Weights of a small transformer language model.
Architecture: LayerNorm before each block, no biases in attention or MLP, untied embeddings, some layers without attention, local attention windows, gated attention, hashed n-gram embeddings, an embedding shortcut, skips across layers, LayerScale, capped logits.
Training: a variant of Muon for these matrices, 144M tokens.
Each number is 200 + 20 x the weight over its row's rms, rounded and kept within 0 to 999. Layers, rows and columns count from 0. The size before them is the row's rms in percent of the matrix's.

# layer 6 attention query, 64x64, rms 0.128, rows 0-31, columns 0-63
052,175,202,220,209,228,230,188,205,209,201,185,157,224,193,163,197,175,189,237,193,185,190,199,190,159,165,201,192,222,238,197,228,231,175,180,219,159,181,227,187,210,218,188,220,205,229,210,196,191,211,200,182,181,186,190,181,203,213,183,210,192,184,194,221
074,179,180,227,197,212,224,228,206,227,184,207,179,220,213,154,209,224,201,178,207,218,185,210,207,190,168,222,194,196,185,212,214,225,194,199,206,206,206,210,174,202,189,194,158,225,218,176,228,212,155,202,201,235,217,222,200,183,198,227,177,188,181,204,153
093,229,233,211,219,205,195,142,195,187,207,166,215,210,178,183,191,219,221,181,176,183,198,181,206,179,209,188,219,234,228,176,206,208,188,199,202,163,198,192,186,212,223,184,179,176,189,219,200,184,224,242,171,203,177,206,217,213,205,181,228,223,216,206,220
082,207,209,202,226,223,192,209,213,192,152,182,215,215,201,210,196,165,220,185,206,190,212,213,166,211,205,212,210,176,202,189,203,172,136,213,212,211,198,195,210,213,215,206,184,219,189,189,208,166,217,203,211,189,163,194,211,162,205,221,180,218,179,254,209
110,223,178,209,225,201,168,224,143,187,183,209,189,200,220,187,199,196,189,198,197,190,204,196,247,183,235,194,202,211,228,196,183,187,191,181,189,209,191,214,195,182,174,200,221,162,172,203,243,220,234,218,232,209,193,186,196,224,162,221,199,202,216,192,200
089,198,173,211,188,176,200,194,194,182,169,210,226,183,206,217,219,220,219,183,214,194,170,248,200,205,161,204,183,195,189,229,211,161,193,185,203,222,206,213,204,169,200,179,192,183,190,200,206,240,161,200,238,230,230,197,199,200,220,181,200,179,180,224,178
096,192,227,233,147,175,180,179,241,184,194,165,205,203,197,198,201,186,219,191,188,199,210,209,206,232,213,205,237,197,196,184,181,192,206,202,191,191,187,210,170,222,203,211,237,182,193,184,213,196,242,204,194,207,166,173,209,225,236,164,217,189,207,195,212
159,202,210,174,262,199,200,193,188,177,211,165,197,208,186,192,216,204,182,188,209,172,192,196,200,208,201,217,239,216,239,204,186,170,180,199,215,170,181,210,178,224,204,175,176,209,196,199,226,180,228,214,180,230,162,219,216,180,182,208,227,209,228,204,206
103,159,229,201,178,143,217,193,221,177,177,215,214,207,170,176,203,198,201,175,173,169,205,185,212,193,198,212,211,203,176,219,208,198,197,205,206,197,181,215,178,217,216,212,216,214,216,217,192,200,235,214,178,233,169,199,210,157,205,204,216,183,244,200,205
103,207,210,178,252,186,222,198,206,218,224,187,188,177,176,194,185,181,176,214,216,196,212,208,171,196,199,212,232,228,213,212,155,195,205,218,178,195,162,182,220,247,200,210,187,190,210,193,203,185,219,181,189,171,200,224,189,205,213,195,185,182,175,247,211
097,265,209,167,215,235,201,199,192,186,225,207,157,227,201,213,216,214,194,190,204,191,185,187,215,197,221,215,239,175,224,191,197,176,209,214,196,168,182,196,161,213,186,180,200,198,182,180,190,193,227,184,193,192,196,199,200,183,179,189,224,232,198,167,211
098,200,167,142,200,237,199,209,181,222,200,196,196,207,223,248,208,199,178,206,204,189,206,183,238,194,198,183,202,182,244,191,206,175,184,184,183,215,202,180,211,186,216,180,212,180,207,209,232,187,165,179,228,204,219,213,216,215,185,174,175,216,186,220,205
141,205,202,181,202,242,224,226,211,173,163,231,186,197,186,202,193,208,216,185,168,214,196,193,192,188,206,183,200,152,193,213,207,209,167,224,187,191,204,193,181,179,203,211,202,217,241,256,237,206,201,196,206,213,209,184,207,250,186,191,197,179,215,193,196
092,192,222,196,229,209,222,214,178,207,151,215,204,212,201,168,191,187,183,221,215,157,175,191,246,189,234,187,190,246,224,182,216,222,233,180,192,176,197,193,175,198,205,189,205,197,213,195,209,172,209,225,184,194,196,234,181,190,181,187,185,188,200,212,200
111,193,202,245,201,212,189,211,166,199,159,208,222,211,173,195,239,197,207,204,179,196,172,184,180,177,187,181,188,202,177,200,232,213,218,210,203,210,182,201,159,229,194,247,212,223,229,167,211,205,225,182,209,203,173,222,189,191,186,217,190,211,224,214,210
115,184,166,219,226,170,164,237,216,229,235,176,208,172,200,209,210,230,201,204,227,227,200,185,211,188,204,200,223,189,173,199,200,177,194,212,198,234,170,196,180,178,189,201,206,222,210,177,237,237,200,206,231,206,200,170,192,202,185,195,184,194,175,175,202
118,215,179,203,195,213,223,184,190,212,218,207,254,198,191,188,166,172,193,185,212,237,191,227,221,210,205,224,190,182,160,224,218,212,212,200,239,221,234,217,220,205,165,210,183,193,195,197,201,222,196,183,170,196,183,183,204,208,209,190,169,216,183,194,159
110,198,215,199,252,221,189,224,205,173,197,202,204,213,196,209,211,170,147,217,186,189,193,208,194,230,214,213,202,165,176,221,174,211,188,183,191,188,195,179,182,202,191,195,205,201,208,155,258,195,179,190,195,220,203,223,206,180,208,241,214,203,220,190,190
120,237,240,225,166,208,206,177,168,161,213,189,209,222,201,186,178,205,211,189,213,210,215,165,188,153,196,198,179,209,175,190,203,194,233,183,245,201,198,193,204,205,204,217,229,201,193,215,183,231,228,187,190,189,198,213,184,205,192,211,180,212,190,174,235
112,233,196,144,201,204,203,241,195,190,198,207,191,192,188,225,168,179,189,208,196,186,205,185,255,197,240,219,207,226,224,221,202,204,174,169,186,175,199,201,179,199,178,189,229,166,190,197,230,199,193,195,203,214,202,182,226,183,194,186,216,212,220,176,207
109,175,199,267,180,173,170,183,205,202,201,155,182,202,183,179,221,208,185,202,207,219,199,184,193,178,195,191,190,200,162,174,211,204,199,179,192,190,212,250,198,248,188,212,194,187,229,203,207,203,207,190,214,198,183,213,219,229,201,235,212,202,207,217,199
100,181,224,230,178,208,221,198,170,186,164,205,220,215,242,210,198,194,210,200,205,228,164,203,181,210,213,185,158,188,198,176,232,193,193,188,204,221,216,187,161,202,199,196,187,217,234,176,192,200,203,216,206,210,184,217,167,175,187,225,219,236,166,198,195
102,194,220,191,190,181,242,175,189,171,211,170,233,186,191,228,181,225,193,220,225,191,222,200,172,184,218,178,202,213,214,203,207,169,216,202,179,203,226,186,204,198,219,188,191,181,213,203,178,211,196,216,194,231,219,210,178,238,178,172,153,183,164,215,193
100,187,168,200,225,212,225,197,217,194,188,213,191,203,208,195,232,231,203,198,203,212,207,236,179,221,220,173,201,173,206,200,180,211,211,187,180,173,231,224,206,154,195,222,202,221,211,162,170,191,210,202,204,235,177,184,175,176,205,224,211,199,219,163,168
150,196,176,163,227,188,205,254,195,182,156,224,215,161,221,186,171,220,172,190,192,216,208,205,198,184,222,224,209,188,176,205,204,195,191,190,197,217,216,199,189,199,205,208,203,168,202,219,182,174,181,198,208,218,226,218,183,209,187,219,233,213,246,214,184
104,185,223,203,211,181,217,206,206,230,200,213,204,191,216,177,188,195,198,201,234,232,182,176,211,204,234,210,194,207,170,176,213,208,228,209,192,200,218,215,191,215,191,224,179,170,185,193,181,219,197,179,189,178,182,204,173,184,197,229,225,172,146,227,149
083,195,208,223,237,181,205,159,165,169,218,189,212,191,191,167,204,193,174,183,185,200,190,188,189,218,221,207,232,154,222,214,207,214,188,224,198,191,217,199,188,187,223,211,171,225,203,182,219,168,192,162,188,213,208,234,232,209,210,204,204,217,227,181,212
102,215,199,222,191,184,201,216,216,235,214,248,184,214,182,208,172,174,205,202,210,189,168,182,229,200,209,222,190,192,201,239,220,216,225,210,170,187,180,182,165,209,173,208,201,191,202,164,210,228,211,186,183,188,224,192,200,185,206,199,150,175,177,199,222
137,162,196,192,206,192,197,186,183,182,182,210,241,199,203,209,222,195,180,206,170,228,190,213,211,209,251,181,259,171,170,198,189,214,191,192,196,233,189,193,212,192,179,201,175,177,207,209,248,212,179,203,220,220,181,213,214,206,190,181,211,218,199,216,181
099,156,234,200,199,210,224,210,201,214,177,206,183,230,190,179,212,185,195,172,188,201,211,175,223,207,235,229,191,168,180,183,252,222,227,174,213,220,217,187,190,198,205,167,211,245,213,189,191,199,196,211,195,201,202,205,185,183,164,187,189,179,195,213,215
113,188,225,212,219,196,175,191,218,201,188,145,196,223,183,185,176,180,219,203,211,204,206,208,187,189,195,237,184,246,169,207,213,173,162,214,171,181,202,216,189,243,187,198,178,202,180,194,183,211,214,199,171,188,196,205,232,182,230,226,200,206,181,218,196
123,183,233,208,234,189,212,189,205,212,203,202,182,205,202,199,175,195,181,226,275,219,220,191,194,225,205,205,208,185,177,189,192,202,232,196,195,208,179,190,216,209,224,222,193,182,210,167,187,197,204,177,197,174,185,225,179,167,207,162,183,214,176,235,202
# layer 6 attention key, 64x64, rms 0.13, rows 0-31, columns 0-63
067,176,180,204,212,179,170,193,174,195,210,207,199,171,186,227,232,210,213,154,233,222,202,226,196,233,140,194,190,205,185,188,226,175,182,213,215,205,209,185,218,190,222,179,202,222,200,210,198,182,210,194,222,231,174,201,205,187,224,199,171,196,211,181,223
099,201,212,212,244,200,201,219,191,168,205,197,230,191,189,211,235,228,218,166,213,228,211,188,184,216,181,203,182,213,180,176,180,198,228,197,213,207,205,228,218,165,208,175,209,184,192,184,150,175,236,200,206,183,190,186,187,237,196,198,219,179,208,178,179
090,163,180,197,201,182,211,172,197,225,174,245,174,201,171,185,208,224,179,215,254,188,196,207,180,204,178,181,188,217,188,210,181,191,191,181,206,212,204,211,226,224,166,208,211,231,218,199,203,216,194,179,183,196,187,223,211,179,219,211,160,167,217,188,210
083,177,176,189,188,137,203,178,216,228,210,186,188,220,186,199,196,202,208,219,192,212,190,185,196,191,187,187,172,188,191,166,220,249,234,233,200,208,204,157,225,204,229,209,178,225,220,216,201,214,232,212,184,201,187,209,218,208,199,173,180,190,204,193,212
080,221,228,189,191,195,150,219,196,201,215,199,212,200,207,215,222,220,182,219,211,226,165,177,210,208,216,227,219,224,195,183,211,222,184,167,169,184,179,205,198,178,209,189,189,180,176,175,216,207,210,237,226,218,221,181,213,193,193,225,208,225,179,187,153
075,187,213,199,203,186,213,238,176,197,195,207,168,216,215,233,194,200,229,201,165,234,233,197,197,167,173,174,177,198,214,216,199,219,206,227,214,209,202,210,193,221,215,207,235,215,201,185,182,207,167,182,142,173,192,208,180,205,204,205,229,196,194,190,229
103,179,239,201,181,194,192,144,181,188,207,204,218,228,188,174,219,189,204,201,194,157,216,201,172,182,217,173,222,212,226,204,183,223,215,188,217,182,198,207,207,215,212,197,196,244,226,214,199,170,200,243,207,206,186,181,223,213,165,208,192,213,210,195,225
064,215,242,182,182,188,193,210,197,192,172,193,200,191,200,186,185,202,188,220,209,207,215,186,216,202,178,195,242,182,196,170,186,232,145,205,193,215,144,208,190,203,220,214,205,198,214,229,202,210,224,235,231,166,209,192,201,180,214,211,190,213,174,188,228
098,182,239,192,189,205,205,183,201,180,237,201,226,238,196,203,223,185,176,191,157,156,206,231,179,180,202,177,234,218,208,212,197,235,210,200,214,180,192,191,203,221,171,192,191,217,208,197,205,173,212,218,182,196,185,198,218,223,155,186,222,199,227,197,206
078,182,210,228,206,192,194,226,190,181,150,197,217,204,200,190,190,208,203,188,206,219,223,198,188,219,184,204,221,185,207,213,212,202,196,161,144,176,186,232,187,199,197,204,191,190,214,205,189,242,193,230,248,175,186,186,220,240,215,211,205,203,214,236,211
111,213,177,203,236,190,175,256,204,201,203,211,170,191,211,217,212,189,186,172,191,234,171,194,226,205,219,210,211,204,167,167,172,200,198,172,168,189,221,181,202,200,199,216,212,181,197,174,215,241,180,164,194,221,217,218,215,191,194,196,207,209,180,195,171
095,181,198,194,208,192,225,207,172,205,158,177,223,173,224,241,204,195,181,210,217,198,194,186,202,222,228,192,183,141,206,193,211,159,184,200,234,194,210,213,231,169,221,211,201,204,181,181,179,205,181,197,202,194,204,221,201,203,241,190,186,190,197,236,200
148,241,204,206,155,204,217,164,192,168,198,200,193,198,204,154,177,208,216,220,201,204,220,218,158,164,176,201,200,237,206,222,208,221,212,177,224,221,221,174,220,218,211,188,197,217,170,202,211,168,198,227,202,216,210,188,181,191,197,216,208,203,197,184,179
109,219,196,174,252,233,186,212,196,177,201,175,196,172,178,208,240,230,187,217,227,203,209,216,200,228,204,187,189,202,223,194,165,165,218,174,204,175,189,202,210,183,199,216,175,182,188,210,201,160,213,185,184,183,203,238,212,205,232,208,225,192,198,197,186
111,211,232,186,205,189,181,177,164,190,193,169,193,230,196,169,205,168,161,225,201,184,219,177,188,165,213,187,220,219,207,219,224,176,168,210,209,221,220,203,215,210,211,160,208,211,210,185,222,190,218,221,204,210,191,206,180,196,210,207,171,226,215,241,190
090,234,214,185,233,222,206,183,174,188,196,187,226,200,225,209,227,168,198,233,224,185,200,199,227,198,202,206,207,210,215,189,198,179,192,179,206,183,196,226,178,208,187,180,163,213,191,171,191,183,226,166,218,192,201,175,165,164,222,193,224,228,241,202,203
081,186,197,210,195,224,191,222,205,207,187,172,185,225,199,209,161,215,202,170,205,187,202,213,164,191,202,204,228,206,177,244,207,185,199,186,194,238,188,202,170,177,215,169,213,202,177,210,158,173,219,195,179,231,217,190,173,239,217,195,205,164,206,219,197
121,196,212,211,226,218,195,240,167,209,219,189,166,175,211,174,183,211,220,193,206,205,190,205,136,225,204,211,202,180,171,212,186,228,210,183,184,220,194,207,150,203,191,202,235,210,206,215,191,197,215,201,183,211,220,186,192,188,197,235,201,185,226,187,168
122,196,192,201,212,224,210,201,190,156,173,189,172,200,227,178,198,220,221,209,214,225,236,214,195,188,186,202,212,235,203,194,202,196,199,144,228,207,180,224,181,185,234,195,204,206,202,198,218,211,161,231,235,199,178,210,214,166,191,189,208,215,169,205,225
109,172,196,194,185,213,175,215,198,227,195,242,205,175,203,206,223,226,140,204,197,229,206,203,233,213,202,187,211,198,189,204,195,175,211,186,241,189,199,201,213,195,177,145,190,196,232,190,189,220,183,205,212,229,194,166,174,195,217,173,184,206,192,192,191
097,191,174,220,185,222,238,207,223,211,201,217,176,169,188,167,185,214,209,172,235,219,175,213,204,194,183,215,174,216,201,226,194,202,198,193,182,191,202,200,197,211,163,163,189,174,238,234,234,218,195,200,181,186,212,200,173,205,218,214,222,164,200,225,190
102,179,194,232,213,199,184,223,237,204,148,184,206,152,193,240,203,235,184,183,218,218,215,206,210,207,164,195,189,237,185,193,187,207,201,218,193,221,206,224,163,182,212,207,227,175,193,204,198,190,222,201,207,195,190,200,178,208,183,195,198,170,207,208,165
123,220,234,216,160,200,211,194,234,186,226,164,202,201,186,190,205,184,191,210,202,161,215,227,211,205,209,180,204,171,210,243,205,218,188,185,210,213,209,173,202,199,147,214,185,217,184,163,180,163,197,202,199,177,216,219,206,224,202,189,218,212,230,200,205
134,183,163,229,189,213,201,182,209,206,190,206,204,223,196,202,189,191,216,230,229,225,189,201,209,216,184,187,156,194,200,178,211,215,253,181,207,193,186,210,193,220,178,184,203,195,243,196,210,228,186,181,196,216,194,201,175,193,229,149,192,189,216,218,156
101,210,174,170,202,173,193,210,155,193,202,233,190,214,186,185,186,237,197,160,207,176,216,249,211,202,172,236,228,208,199,229,196,163,212,190,186,226,214,226,191,210,219,210,166,193,195,188,187,207,187,212,198,181,201,198,225,197,206,215,176,192,202,208,231
106,228,204,213,168,200,190,212,212,202,161,218,204,214,251,194,175,201,203,245,212,220,184,191,201,196,185,217,193,189,173,191,198,206,169,175,193,191,176,245,199,206,193,192,225,170,213,177,176,231,182,183,193,202,202,184,166,230,201,207,237,183,210,206,182
141,204,214,192,214,236,177,239,228,205,205,219,195,207,184,213,191,213,182,166,182,213,210,219,173,219,198,214,192,172,170,184,170,199,195,198,183,196,208,195,190,218,192,217,231,183,218,174,203,215,209,156,184,236,213,218,193,223,178,214,194,143,217,191,179
142,223,192,213,198,225,159,193,194,222,182,200,193,223,153,209,193,217,180,203,175,204,211,197,200,158,158,193,197,205,212,212,227,195,193,184,200,157,177,184,197,224,237,197,171,231,221,205,213,228,195,219,227,190,191,193,196,189,197,203,167,212,195,201,240
093,204,190,192,214,206,219,219,230,214,176,260,191,222,189,202,194,206,201,154,169,226,197,185,217,212,195,233,185,197,209,201,223,193,196,193,230,216,228,188,183,197,189,188,160,221,209,235,218,184,181,173,203,201,191,190,184,218,176,187,190,156,215,196,221
122,219,164,189,180,223,189,187,185,190,225,187,203,239,194,207,180,180,247,194,188,204,217,209,210,201,179,206,148,213,191,197,232,211,179,190,250,183,238,195,223,191,201,214,192,207,193,217,185,221,181,202,196,182,192,170,192,199,215,165,234,192,198,216,215
115,228,189,189,206,197,196,198,183,220,186,208,199,197,172,209,185,196,183,241,191,174,212,205,223,205,199,223,178,194,211,201,191,180,214,213,200,190,194,201,245,235,162,208,197,209,173,171,189,178,202,164,169,183,212,222,190,202,238,165,242,215,177,206,236
148,186,183,185,186,199,204,175,220,193,222,211,205,187,210,192,180,199,195,220,224,226,154,194,226,190,186,201,219,202,192,198,170,207,208,183,203,221,216,198,260,198,237,181,181,215,208,204,190,222,210,196,217,199,195,163,219,167,229,218,185,236,187,219,156
# layer 6 attention value, 64x64, rms 0.152, rows 0-22, columns 0-63
103,194,201,199,204,180,238,182,201,197,182,189,224,174,189,207,180,188,232,228,167,170,217,221,204,189,232,192,156,173,211,198,187,215,159,168,204,200,192,213,220,191,188,194,213,218,205,204,226,184,199,225,223,207,198,174,241,194,195,214,203,191,227,164,229
112,228,205,238,177,248,185,211,223,208,179,157,216,177,170,186,201,192,182,158,204,202,219,181,185,187,208,202,205,203,193,195,212,206,185,208,242,167,178,213,240,210,213,197,197,202,200,205,224,209,165,176,189,191,204,204,201,195,223,228,215,209,221,177,227
105,210,244,163,165,178,195,223,211,220,202,190,183,207,226,192,222,206,168,202,176,176,233,185,154,175,207,178,230,205,183,194,218,169,196,204,219,220,194,229,213,199,180,207,239,193,221,192,219,189,212,206,209,219,218,178,200,198,201,218,210,185,189,181,230
101,210,190,203,208,184,184,182,192,176,173,179,236,212,208,234,174,204,194,206,223,185,196,175,217,194,214,196,216,181,235,180,207,230,211,253,199,200,188,215,216,184,177,158,237,186,193,229,184,225,217,178,173,177,219,192,208,208,220,225,213,177,210,192,181
107,150,186,186,202,231,221,205,233,183,184,186,204,195,208,183,241,184,169,200,194,196,157,202,194,182,183,205,164,207,208,196,223,168,166,202,204,199,225,204,230,186,194,157,199,221,211,213,237,190,209,207,211,217,196,212,165,212,176,208,215,207,213,223,201
105,184,201,211,208,185,168,179,213,225,184,220,180,208,223,199,222,216,212,221,204,229,198,260,178,238,172,174,209,189,187,216,209,206,188,211,215,213,218,224,188,170,201,218,200,198,223,159,209,201,161,179,219,168,200,194,194,211,170,182,196,210,188,168,200
104,210,194,174,208,225,197,237,199,242,201,208,182,186,179,223,209,213,215,213,182,168,191,186,203,199,189,198,155,240,235,186,225,214,199,190,184,163,189,230,204,249,205,194,199,183,202,235,178,197,191,204,215,201,193,170,192,205,215,183,207,216,223,198,166
091,173,190,217,202,214,191,172,206,214,189,193,179,198,174,215,191,199,174,198,245,211,226,197,190,211,211,208,208,222,198,208,171,179,227,221,208,163,198,181,224,217,208,237,233,225,173,139,185,170,204,221,177,217,210,200,204,227,200,223,210,191,193,216,195
088,218,209,222,196,176,208,242,193,224,174,177,198,203,183,186,222,205,215,215,195,175,201,211,216,154,177,235,184,215,223,178,204,197,166,177,221,199,180,213,210,193,184,213,180,186,201,231,180,206,184,220,183,211,192,236,237,154,184,209,210,181,204,222,199
110,201,211,193,255,173,213,199,189,231,262,212,214,217,205,188,209,209,218,185,193,209,213,177,199,181,248,212,199,196,221,191,160,195,207,199,198,193,211,187,189,160,220,184,198,228,228,199,199,185,193,197,176,216,201,218,178,186,173,194,233,205,192,175,189
103,223,199,198,194,217,228,199,181,213,208,211,189,244,221,194,174,196,211,210,187,191,204,221,186,215,184,203,199,202,216,186,260,179,225,196,182,152,190,207,155,199,162,201,198,213,166,173,204,180,222,209,195,222,185,225,186,197,195,220,226,186,188,174,217
108,213,209,217,212,197,203,242,179,167,223,236,183,208,199,213,178,213,214,181,215,214,193,203,199,211,180,159,225,222,192,160,164,199,174,202,175,209,213,198,197,199,232,175,222,212,179,181,199,169,185,194,187,200,190,212,191,207,209,204,220,189,258,209,230
093,191,211,197,162,202,191,203,187,211,172,197,210,160,198,219,232,178,172,189,197,185,209,192,186,158,194,208,182,215,226,200,167,210,236,207,215,173,221,187,200,213,218,211,212,219,201,200,245,227,217,182,214,188,201,226,163,217,183,235,182,166,206,216,190
099,194,195,190,186,228,159,197,184,160,203,157,183,199,220,215,212,216,179,172,194,214,212,226,220,179,199,216,179,202,182,176,174,201,165,230,207,186,227,230,181,198,199,233,221,177,211,191,203,209,199,195,248,229,208,205,240,207,209,198,207,204,218,187,205
104,197,205,234,193,178,192,196,182,215,192,219,203,222,204,206,220,178,207,181,193,194,215,200,204,174,209,174,201,168,183,225,189,200,200,212,160,225,209,174,223,146,190,199,242,189,166,203,203,247,212,223,205,175,163,201,237,204,191,212,213,195,192,226,192
110,228,188,226,216,179,197,212,180,155,210,160,187,197,192,207,182,189,199,220,250,205,211,192,158,206,246,185,200,195,202,176,195,221,167,192,213,187,180,212,196,224,190,199,203,201,215,175,217,222,213,205,158,186,187,208,215,190,212,196,250,192,202,209,206
101,188,215,203,187,224,167,217,186,204,179,204,200,233,164,221,213,200,213,205,204,205,196,174,211,242,223,183,188,243,213,234,190,191,207,203,202,233,216,207,171,198,197,202,154,190,218,192,209,217,185,177,208,195,171,191,220,197,198,219,203,148,201,186,162
086,209,209,195,199,190,241,210,235,219,194,177,216,212,205,204,233,218,190,175,211,181,236,191,201,207,164,185,199,190,203,190,229,203,192,185,191,221,182,138,168,218,190,195,177,193,195,186,166,204,203,220,203,222,206,212,169,193,164,217,214,222,235,215,206
109,185,197,191,224,241,252,202,188,222,174,204,154,185,254,184,196,200,222,167,193,185,213,215,189,166,193,211,188,221,203,215,199,200,184,227,205,196,198,184,202,210,207,180,187,199,207,219,198,184,230,190,169,200,220,172,170,196,230,209,183,179,191,201,222
109,217,225,154,193,216,202,201,208,192,193,235,215,192,175,205,176,204,248,178,189,217,174,230,200,183,221,236,202,214,210,191,224,213,199,205,161,204,220,234,178,207,177,171,220,177,215,181,197,184,189,227,169,193,185,218,175,208,172,194,192,194,201,199,176
109,202,162,220,229,180,184,228,222,202,205,211,225,156,207,201,225,223,193,177,170,171,197,171,194,200,183,207,195,193,184,206,228,185,176,223,214,203,190,205,192,189,236,224,193,192,186,156,210,211,232,223,212,181,213,199,205,191,234,192,193,221,189,219,158
103,189,189,182,191,222,208,228,210,209,174,221,204,193,184,215,213,160,223,190,188,209,228,197,203,211,209,177,246,161,193,223,175,204,168,218,229,154,226,214,207,194,204,189,187,205,196,176,198,197,228,204,201,172,192,242,216,196,157,205,201,202,184,223,212
118,235,161,215,199,226,211,155,198,215,198,227,217,191,208,165,181,172,204,175,192,194,194,203,200,194,209,224,188,171,185,184,198,228,200,188,195,228,209,213,174,225,211,170,217,214,197,211,195,190,164,235,175,214,219,244,200,186,201,232,209,192,182,185,182
# layer 6 attention output (transposed), 64x64, rms 0.238, rows 0-21, columns 0-63
104,213,211,214,193,176,235,201,207,182,172,195,234,227,194,228,162,180,184,210,186,195,217,233,201,203,224,214,192,207,211,185,199,191,208,201,231,193,180,185,194,209,193,173,230,211,200,186,196,165,184,221,164,200,207,176,178,251,227,149,190,194,208,206,197
114,173,167,253,175,206,159,208,208,191,174,200,187,202,197,194,193,215,190,204,198,176,177,175,186,184,193,209,215,188,218,176,232,195,215,164,217,164,223,193,222,174,224,195,193,198,185,196,193,223,176,226,207,221,225,215,228,235,184,217,193,207,218,222,213
103,194,242,183,197,204,204,210,201,206,198,167,174,250,212,202,198,231,217,216,209,181,226,195,200,194,163,205,173,182,227,187,197,226,175,162,188,163,209,212,150,208,206,171,235,194,219,190,204,211,201,204,219,183,184,204,210,233,187,191,220,191,211,188,201
084,213,178,234,206,169,177,219,177,238,146,220,163,191,185,207,198,198,209,204,200,221,193,194,222,183,229,210,187,166,217,202,196,199,181,180,222,227,228,191,213,187,229,193,208,202,178,155,206,228,205,194,189,198,228,181,225,186,212,175,196,198,213,194,216
096,201,202,201,189,239,219,228,216,179,202,196,225,191,167,184,204,215,216,163,187,159,202,212,217,161,162,197,207,200,198,195,190,188,199,208,210,183,214,195,210,211,183,209,205,206,185,222,233,186,220,212,205,144,202,204,207,235,205,173,177,165,212,237,216
099,210,214,222,187,177,214,172,185,183,217,162,206,202,244,209,196,219,174,205,215,185,206,216,214,203,213,154,209,188,204,225,176,210,202,187,178,207,220,228,222,193,182,234,198,179,222,192,178,204,218,207,198,160,137,223,212,196,196,227,199,208,193,192,197
104,184,185,200,195,207,184,216,198,184,211,197,163,214,204,211,233,192,164,198,185,208,232,230,198,194,231,210,219,194,186,178,226,211,223,189,217,203,181,204,150,202,217,197,206,176,172,202,230,149,194,212,210,234,208,191,207,171,212,187,194,173,224,239,189
085,181,210,239,231,201,213,208,184,215,217,205,213,205,188,176,226,182,172,202,184,174,166,225,139,216,160,191,204,197,174,202,216,189,194,229,208,205,226,218,229,166,211,202,204,214,239,180,200,225,196,190,211,198,192,196,173,182,198,217,201,184,182,194,213
086,224,196,180,192,177,205,234,189,181,171,190,181,184,203,205,205,201,200,187,215,193,216,193,173,184,208,198,206,202,233,178,189,220,203,200,270,188,182,189,184,244,160,201,195,217,185,213,239,188,173,221,201,211,211,237,197,201,174,203,203,205,170,224,196
095,205,204,192,172,199,222,197,190,188,190,255,219,226,223,213,207,212,218,216,206,244,184,179,194,185,210,181,192,193,178,201,197,217,207,196,215,216,209,161,159,205,201,222,240,214,164,183,167,199,191,181,214,192,185,201,155,220,195,235,175,191,197,205,204
098,190,166,189,239,180,215,200,173,215,212,218,188,206,236,187,218,216,215,189,195,203,216,210,197,211,194,215,216,250,203,171,182,206,220,196,175,143,191,227,187,204,192,215,190,207,184,164,194,233,186,240,189,200,204,169,173,189,215,228,206,198,190,207,205
105,186,155,219,196,210,211,196,184,217,191,205,210,186,227,202,214,232,214,206,211,188,202,167,206,208,208,206,186,178,143,186,206,220,201,174,197,196,176,215,228,213,202,167,240,222,205,179,181,198,218,175,204,209,190,193,161,173,198,210,223,240,233,217,193
086,212,218,199,190,203,175,166,172,190,168,188,187,201,172,205,201,246,221,189,177,180,194,201,234,195,158,173,197,203,221,224,224,159,213,206,242,163,208,220,183,200,215,187,187,209,198,224,200,197,187,202,224,207,224,204,243,201,210,202,181,196,208,221,198
091,208,237,211,195,205,187,208,234,186,161,183,205,210,194,199,219,172,230,178,186,203,199,180,188,206,225,203,204,163,176,188,226,219,223,164,213,191,202,260,192,189,173,212,195,204,241,215,190,214,221,172,192,193,187,167,201,215,187,195,226,195,205,192,181
100,194,244,203,211,149,176,170,147,209,192,173,238,180,200,213,224,196,225,200,188,220,221,163,216,223,210,195,212,201,219,203,196,192,189,197,212,217,231,189,213,217,189,196,226,195,194,171,201,196,188,164,193,178,185,221,205,187,191,217,209,198,236,192,206
109,215,204,228,196,203,173,212,223,204,156,220,179,192,206,204,185,205,201,214,230,213,197,216,187,197,164,201,218,164,158,167,200,205,216,189,201,232,174,221,240,220,193,210,212,199,190,162,165,195,162,195,196,191,229,216,185,205,205,200,233,218,200,206,178
099,193,217,191,185,167,196,209,176,183,189,174,189,199,202,175,201,221,173,188,220,220,204,219,229,191,200,200,184,216,199,230,207,221,241,183,225,231,210,198,183,149,193,202,187,210,244,231,179,208,169,226,194,188,205,189,181,159,188,218,213,207,215,224,182
079,157,192,208,214,225,231,204,171,180,197,204,200,186,255,206,185,185,221,218,194,180,196,192,181,148,200,221,198,206,228,220,187,153,173,185,183,189,169,185,186,223,213,214,213,211,202,226,232,204,192,219,211,200,203,229,206,190,188,210,196,195,183,227,199
100,212,180,194,234,243,220,190,177,179,199,229,194,250,185,220,181,186,184,172,214,155,218,204,208,208,181,207,177,206,215,193,229,206,174,208,190,190,218,197,185,185,217,199,177,218,191,179,230,161,221,188,185,201,244,209,181,214,188,206,175,197,208,195,204
106,176,194,177,216,169,240,234,196,170,226,251,230,197,195,182,221,225,216,184,217,225,194,209,230,207,209,213,200,171,187,205,197,215,216,209,182,168,189,229,195,183,173,186,207,197,177,197,197,171,211,206,182,237,174,181,217,187,208,171,196,208,206,188,193
105,186,261,179,162,189,170,175,206,188,193,204,198,193,205,189,231,191,198,220,195,180,182,188,189,204,197,182,195,173,207,216,191,209,178,204,146,212,195,188,225,230,223,219,190,202,204,195,211,207,238,182,212,226,237,192,204,222,187,227,161,206,192,217,208
093,211,209,223,177,219,189,210,160,170,210,195,203,195,208,196,211,224,184,172,206,207,197,171,206,220,192,191,183,198,211,191,206,199,190,253,217,162,238,227,246,197,212,205,239,187,206,206,181,217,166,194,184,193,200,197,211,200,210,193,174,227,175,163,175